From a checkpoint of a small transformer trained on Wikipedia.
Size: 10 layers, width 64, vocabulary 4096, 0.952M parameters.
Architecture: LayerNorm before each block, no biases in attention or MLP.
Each number is 500 + 25 x the weight over its row's rms, rounded and kept within 0 to 999. Layers, rows and columns count from 0. Numbers have three digits each. The size before them is the row's rms in percent of the matrix's.

# layer 5 attention query, 128x64, rms 0.267, rows 47-64, columns 0-63
079:533476502490533545494524492497502550482533519500516461492503504560480530503490484488478551503552491533501511514489534485543493475521463516531515525500519501522479463476487525506544519484515473
081:472515502534498537519437520501487525511532495497492450519497503528489500491491514558510486470480467522506547500553552481499521462484503531519470480500494501496515521456505529525464505479507500
098:523486494534480566530494497548535516501506470488524423477498483494492485482502548511492471493485463515478521488519497509466475517476497511470550484509461482494510501455491502528481520493495477
074:468510472481489514449489523480521465495494520517514484499492501472470518460542531561542511528510509494481506459498489490495515491478494523477513454511548514515509480497508493541528491529435485
087:474490517507501526505462495522514549498544529498462490479476496486518455469512479540511494495534528506521499520541507437541533508494497507470536483492501493495560478466514495475477528528498505
080:500512536532536497512517508494525484468529542503461483520465500520529548492484520485485459520501519521524470507499451480512477484456466523522521505517486541450518467528471489494481500488461523
089:479525437461501533500454442478490521529473507483539505558508499502465516472481481478516513467530482488527480502471505492492530534516494517473510511510469487521499496493458515521473484477479475
073:530471514486471499498496503545477510485468485512463501485537502512479533536486503469537530546493451504477523497543518494531504531487465484467471522447500498505537518490466522508476483504466470
075:518522489540512497507484546504508504459534492497475458488503499477496497516555540525490495512504496473534488552518498488502481536506471520507559506469557457495527523469504494525460478504504513
087:491492485524509537530503465455491479574487522530506522503516510484515502519501474520473539492505487519507464526461495506504504558565505488533509518507487504497511476527519475513475457458506486
086:500508506506484499487499508495462472497453518491479506526522538528499546501457467520501531532488460480484533493434541521481533532495507499523471503500451521480530453539517503481519502502510490
105:539529504497469513501501486477494510513496563510554521490489493537465529491483487501492507560510533465521497467509482499526496495473466454508478535523507498531484529479472479530498445492514471
092:519481489475448501512516487488528512507518558529516542541512532529487513498487528496497563488524468497479494525476473513462536461508477494518491482538476539493501490496517465487486511529495454
087:481473508510464504493491548522527470519533477516457507489514499456514500523494470527482484521517500433503470458534531497539529511502447498520503519502502501544504492478485499516510508537455529
072:484516490558515491514504534506499507480510554478484523508446497540512562489533525517534514533501520478487501526523517481487503495501526535518542527535476518455470521495506481480506535474486482
078:469522472513497497512557543550479501502493465502493463480494480464463504473505515464498475504507504512535477518532508475487518450507470509506462504476474482480554467457530526516525517511496489
096:468452460563512477507448516460481510519540514501518475485461513546492467528501508505519499509482461463473493489510481491497515476488484507547496509468504506498553526456507507516486495489516490
126:525473507520500476474499478432509461525493528499491494503490525509518513496455508502522504552484460528528522487501441490526521499472464542492486534529498534481528510494498476536504477480466471
# layer 5 attention key, 128x64, rms 0.244, rows 47-64, columns 0-63
090:528483514463539522538487491553511563454490482521485478457525500512468513491521491498475491495532522525496498477520495430506530505502477474454482477474487493507487506492508474502544509480509481
077:484525530462502519516521506485528504531482445491474518531481507497500479494495507493521525545508474493546537496461497502494500464488541558491461466479525467505447518496501539495527471499483489
086:505521501530515499512523504551543498498493499474479466491500498536553519517537514489538529501494440507482499496481528494452493467499524496474502478483522498491541483518505517469548485472496437
085:531494467530526485524494493466537470515506504516491513493494488518486465486515486490469515497468512526498462492493529487479478461486536518471565492542553481525499464474511557529501498504459505
087:466521478477480515506480494510474563469487490486454486547539538454514482450525474495527540522514485480527511509525516489494492540482487494495498434489534495529526495489489497501524508502508499
085:481544519500477523506485490504472484492472542468496487529494496502503552537486537460538435504496535497531488494486529516465517493464459481468516541469555494486501511520498509497516506487484484
101:529527540510486516507541507477517516536471497488514510556547513539484491500513502512470502475520486511513504499507477449505528497512562500492480492568472503547502512483510526479499480513457477
077:514499488515530516491505514518499496487489545520480476523468468545496472520540486467534510501504498464453504505464459466520529493525494512506455522453510465465548509500502502532509486448503521
087:484483534526503495478471502469506505532476502473509500480487466496532466491524497507513471535483536511517499552514495491466491517557509526490492469493525529509581498524533542521489481529524481
092:545463550528550493489496486502497506477484504461512511487516498515455495451474549505509490495495464503517513530542478513471486563498505454525498467519462479497528505484489476507472493478502502
095:518508497481545504493536503447523490507485521520487530487532513501452492484493490449487537520514493505489508486451451510530540456466468496525488518472445512500508507508499493446505523514480494
094:529512545513513483489518491492472500470467520523497495477503515508509490480543471503502499506491524527510489481509485459443555491520482490526455542521528481505459507502478537564504474474506540
088:488500501504501500518532509502512533450505490528485496481520543531484525481504519547495489521466493514470473513452471494496471529479524472498480443515485480519457451504496465500512496443459484
101:473469451489483510530519502520474513495520498521515522501507464469552507472472447480550502507507503442514468506481504475483534520529484517513515504482510520514538511487449504539472468504486526
082:527509505492493461504484499476475516476460480497505530486508470538492552495524492520542505523494542520514514508500512511504500504482458552466446478492513473514470527463468511484532520500482437
076:477509482515480553521521466565473508472483505496500512528445488512556518500536486497488493520521518474535513509469512508536431479494506522478486533511478494467503494541499489496484509501508524
096:489461498483489482507494488476450496493496488519463483462479497520451504481508485487547494519460465488482547486497463501489457473506506538492445462495527484527467510484482521471494457525527485
125:499500517545499457509492518467483460488503465520468458559514493517483507501506488462494540526528502505499492501502452427452515507506462503522512493518519473525484511491505485533504497478457494
# layer 5 attention value, 128x64, rms 0.233, rows 32-63, columns 0-63
098:505512514489453457471492520513491514520487483546485457563552470460507478502501489521472494509527488527544516475490521488483507509482519495525478540522543501511520487490482453512536461496500500
121:528508519518498528538486496482518489492466493463550547529507486552506494488519505473524490498495488484500494497515553504516514502476477476489475479566485437491473455515489517467500497458503481
119:460556496499512514472496527498493518474487475516462517482499464487466535484513473446516525492490492473465507485487480491506504515520505489538466490493472485496546477506541528434487506492487448
125:447489520479513464505483498522481512503523471497556481492478490503454549489462489510518461469494515469492484490534485515489494493537513456511506468509521486531515497529521475525456511446488463
112:486504496530481509526517491509478519539568502520475493499476478505520502527520478516470509466464498468515496484503471528494516501535530527537517485549532456498516532532524500495447477547484489
099:476499493491484502493501542526516490514518530487508506550525498583517440528453527479512525497514495479484487467455478512465491482503529523495496485523493526459486510503495487547520520481494529
118:531472490485502484504487449472518481479466492533556501450501541491520464520523482494489499516508486524546515511538489493504500487493545490483524483505540490495494445487515474532474494510484558
093:511531485511501482487487462475504532470493489490497508471543464507531482541514511567515491516478512506507456462500499509522476515486520547452491496509519521539488525479479510549528524532466483
118:477522483453454496541503497495493490461484483504504501520504507496525475483476505503483520511467503521439489465501546480485510500459492489506519492514498473519475516579459509513518498436500518
110:501523514500505522475512534510534515531455523496542506492513520486460526486520486518505484456518528517466525500484516529536522481502545521494487499520534498549572523489482541506471509525508473
095:508559469483492520514495525497511587497510480452473563509483491507464528489516519488501504485502512486497514495541481484499488460456474496532513485512477524495475500510481499544504480468485489
101:502500514470506530499464513458507554496492486529513500497489459506520482481505434461516523489507529490526512494501472469505471501521443505475432521495473516508523489493466530486487475475521469
112:489488500475513503456512446521492500497529523492530469527527518524493499490534518550478499511442518511499506468476498507450479478519514482472507500529539458523495551489527473459467500492504529
098:462523538497499496523496532475508525448493498454496515535504449472498513517500465489501527533474423526463486490512452497506490524508527488523501530521512502530472515507496486481475470523509521
109:481491504479491520490516490487534506485502497468530526497497476488475517479501532526503469502512464501513528549530496515488472459507484430506500554454469542482519462480531494512455514493507458
092:485491505497446526493464489517522525506468470517510538494505450463517531505490527471493501565508466511509479493537494490473510513549507453449484502470472502506533468488525498527482483483504509
095:504483453526560541515465483483477498479533526511490476532474529496517494506493500507510497538508545497482530481478478502509461499479520467519486501493521474497501512531567530502507548506551509
110:500483506558498540476482502492509457525443553475461490504507498493507485491528504545509509502514507535516505508480491526464530502486536513516484498514526458459507489507536478550526488465473480
102:472510488480522508484528479511467513483518481469514492524526521520476496532523507499515490531501538480473526498529503499477521521575523456470481501482546539493544513500541495474488552508521526
107:458568514460521497512524476480465520514495520440481527514493510513513521517482520501489558517525480499493479523487525494517505486522471497501479503436516533526504494502508502451487494534515462
092:523508499489487513482483505534488464544488492461499487506504452478490504542468497453534474503476483494526547466549498541467514483462492487501483505449501508516509513522452539481481469501506509
105:495522493494506555481479515468523454502517497527539515482451465526466491478528525523479511471469503525515494528465482491422481517469519514491494469502466527486513507470470495497509464492500505
105:482470550504510523517493461528536509523505506494490544503456522524550485541531497467509531541534496500496505467540474513487481529480530453482534489485491502488508543511479514512504502477538482
110:552499464475478461543536508483464440498494497526501496519519526472504512459505501513506489485516531496508498528504511445467521453487538494501486522523508499501471469468511451484535519523495506
113:499483507507452532502510461487500515429480491493471458519516492469481528498521532475500493475477461474480421469528496502499502475544544496495506492470491517525479489512531516474501509515488499
096:450529524494520501487538537534484486477478545484471510500473523518500495499465513500472514508536500529558565491476515523504464508484489500484488503496507495483483470542541458515462480502483515
093:459456511486498465466517505509494551519504509514515488526517467535512473493474509539469506484511530482490506517458513539545540474529486508518464502547477517473510487520465542504488514502497454
112:543441507481517487472503501519495507534521458543476467506484463457491509492508497521507518522493485513515532497533519517482545515478475509527433494485509539504520525530467520535508523499491530
106:503484460532537525540467526533461487505483481526472472526501465503460503499529461481545498529492518493473496476519503477519472464443551492512512476509485505503538502542500531492492492485497483
115:548539496488516541535540510479504481535525508509548492486509508536511504482500503486534525535515523484509507525512494526512500476510455462502503575492494533487528489503509513479514525561516485
096:461476469487493517493507494535476507435500543515464456530534538508496506520450488477464544466505500499483506515544492498479510465534494513512515463526496531483508495487502515480484519544483513
090:499510483516468514507513497477493508540543519493519508555532476529492463493558478519460450458515485523532490475489521507559500491474481500495482475444493512466495497499537504508528500491511505
# layer 5 attention output (transposed), 128x64, rms 0.214, rows 32-63, columns 0-63
099:503484482486499508513453474461563481505496527499488521488469540552473527470534495505503473488469498532488499507451487519482473528495507497493492491527477524473526490539485451492466469474471475
116:483492440435505525479516508486428462495507463462512479483468491462511456502509489485476484476490503474506498493501476528518463491505489543499471494487505514477535457470509514492504510530516496
099:520500502513499506458538513480484494536536526484537481516503471476533517489499467506518467461445535500519496496489547535491507515498530441513536471515536506508521511499461510519520524467534487
131:515522544558508481498554510489505519486497505488505529491537489508513516502498494477508526527524472484479485520495501522487522534481477556512506436478515500487536466498468536457538534525477516
120:565496507512490480496529538531509467511475517497522513514548508476494504511533488508486486502521555502532515488511522501492545531501457530496535541514540548462519526481518510506520526532505512
089:509507489502465499511490465503462550481450485460506451434505530518487511482501503508513451450493481516491495540512501514540494492496507513511486506474486455510496536521509498453477506512458507
108:449529479486502545508449530496511491512506513463441499549470478536496534527481526566522518500510499465494505504505477493500536486506477523484460502489506497479489521508489536505499477531469496
091:521490492487473495564440517554505487469502527494493501522490516491508555499459489467477512525482514486508522523509463486462478485512511501498454492490490486465487485545539486516476534466494482
102:492517515506560511472514464507492506532497503502509509454527544530487497515501550494464498538489484483530519531547491492504448563520543483487480497499525537529500505490518515499536520515506497
115:528496487539452508470512490537508464539569509512531470501478498507523485474504490504509523508481466478499514513505497523479491478493484505560496473502449516484485491472519513499529509530570498
106:468453495520544478519491480509453464510485478514512517478507483471496530538465477439490483505493484519488503521502509541510451498529525527520509450491534490498481507527503514464521491465467525
085:536502486513493542508529531482489481557464516487500522553481482498528494452500496531508501522479499498519501540493552552498445514476527505525516468511488487487503499506509533477493546488471477
131:517501512494492496537474489468521505520487530515519457479507529515449482460513455494500530490519469489521534502471456467493526520477457515512446516477443502506541493477490529485480490474489484
093:511472469489542497525490469465484506520545555490512549489534488514513526477468497482531512499470497500520491516533506508558512477522511520513553495492502542494529493523468489547470521503499525
101:502486489466530477531493494476528519483507504526500513518502486475500460506491482488544532465505473527438480523491513525512490510560523556506519459527487493533508499492510472489532482523522557
091:494522502468549504499464523452502460518476505482497514529509460497480485497462483553538478508525512510483496494477466501512518481522495544478516464511521487495520463546524497494479532532534454
091:515536482521467529505528510504499491504474508502525473504523453506518508458475485488516501503517539487525481543541506448480546521491471465508466518493464479541499526436461516501499497491490481
115:506515472487488489508465496496500495423531484479499500509488510511496531482482451482481505538544508470500485491480451506504524530501490519500454543504455530526510545509465486482498486503556485
104:503547512542478496520488512442502502531506514490529434477510503497474495512449482527525534513464500488526503492489491483489527525468465490509473463489491451506530500493461515537464486472499512
104:562489503507534468490491551480499527527524512475492486528515495453499505527491490470508485453483491490466497512495496496536481497483544477494523478512441477484503482501507513569492540470485513
097:513501514508490489459491521445487481495565481517498498454503532493497522512470518523501469493522535552496484501514502516500461468524528513546530483546490480486498482492504455472493520513447499
111:497481484467494506461506510496483465565480484502505505479502552490499481485509471515478513503507508507500516513479552494575500495511517479521464504513505494508511500525534446431487502501513547
100:496512517496540499493514521479467492516486535520469537509548463507468511451486519470506487477519518477490455497520473505527511465469505490508505522542492537538499499496579481486506537515483516
099:473500474521513493464444520509532518468513460490488480494471506526500501506544508512524496518533492516556489512473539504509475525495503507465467521525516461494546492520481518518520443472545510
103:497487498512513472520530496507508510472523567496501454529508487510461552514439513513500491534472530524506533486514477477538538471491480542517502480485493473516510476470483511544513525512480479
099:515457528488523511485504509489455546503454486484474511491494529517507495511516482520515519451538436507469482529525507508491511462532522510522520491497469558515490520493470504477490460467473512
090:521521484509459478524572489527528497504450512527532510510496532473508499524555524452491504475461471525509511520462511529467479508511462500487479503495467513509493495477538504507527484519525510
104:483535542535491477479500467450539484524497507522464544506478556475510527542520510495493500531509525509538475480489522512431494516517518487501500489507491505529480487539481461486500471518514494
087:481499473550469545470508473480465515495515474516527546493490536513498531443459509482477453511486519483482447501522514489460530496504473488520512487519509487499511501466487509462520545489501496
108:487503471481495474501485508475499528510508480496513486537513494442500456492503485518504488473512502517528503460496556526503492538506534524478554459533492441517505511428528499494493489492480514
116:487504510526467476494490474475470506494460503481535451481463497551464527502502481486499457481486502497476498491491485455512483485470469463485481506466479452490470486462474491515495455486449502
091:508469473471474478498481518515541475482452500530550502450468492496516472543455528465500494493490518521504508548449441529521499472507507464508509494526493499521500514485502502499482492475472494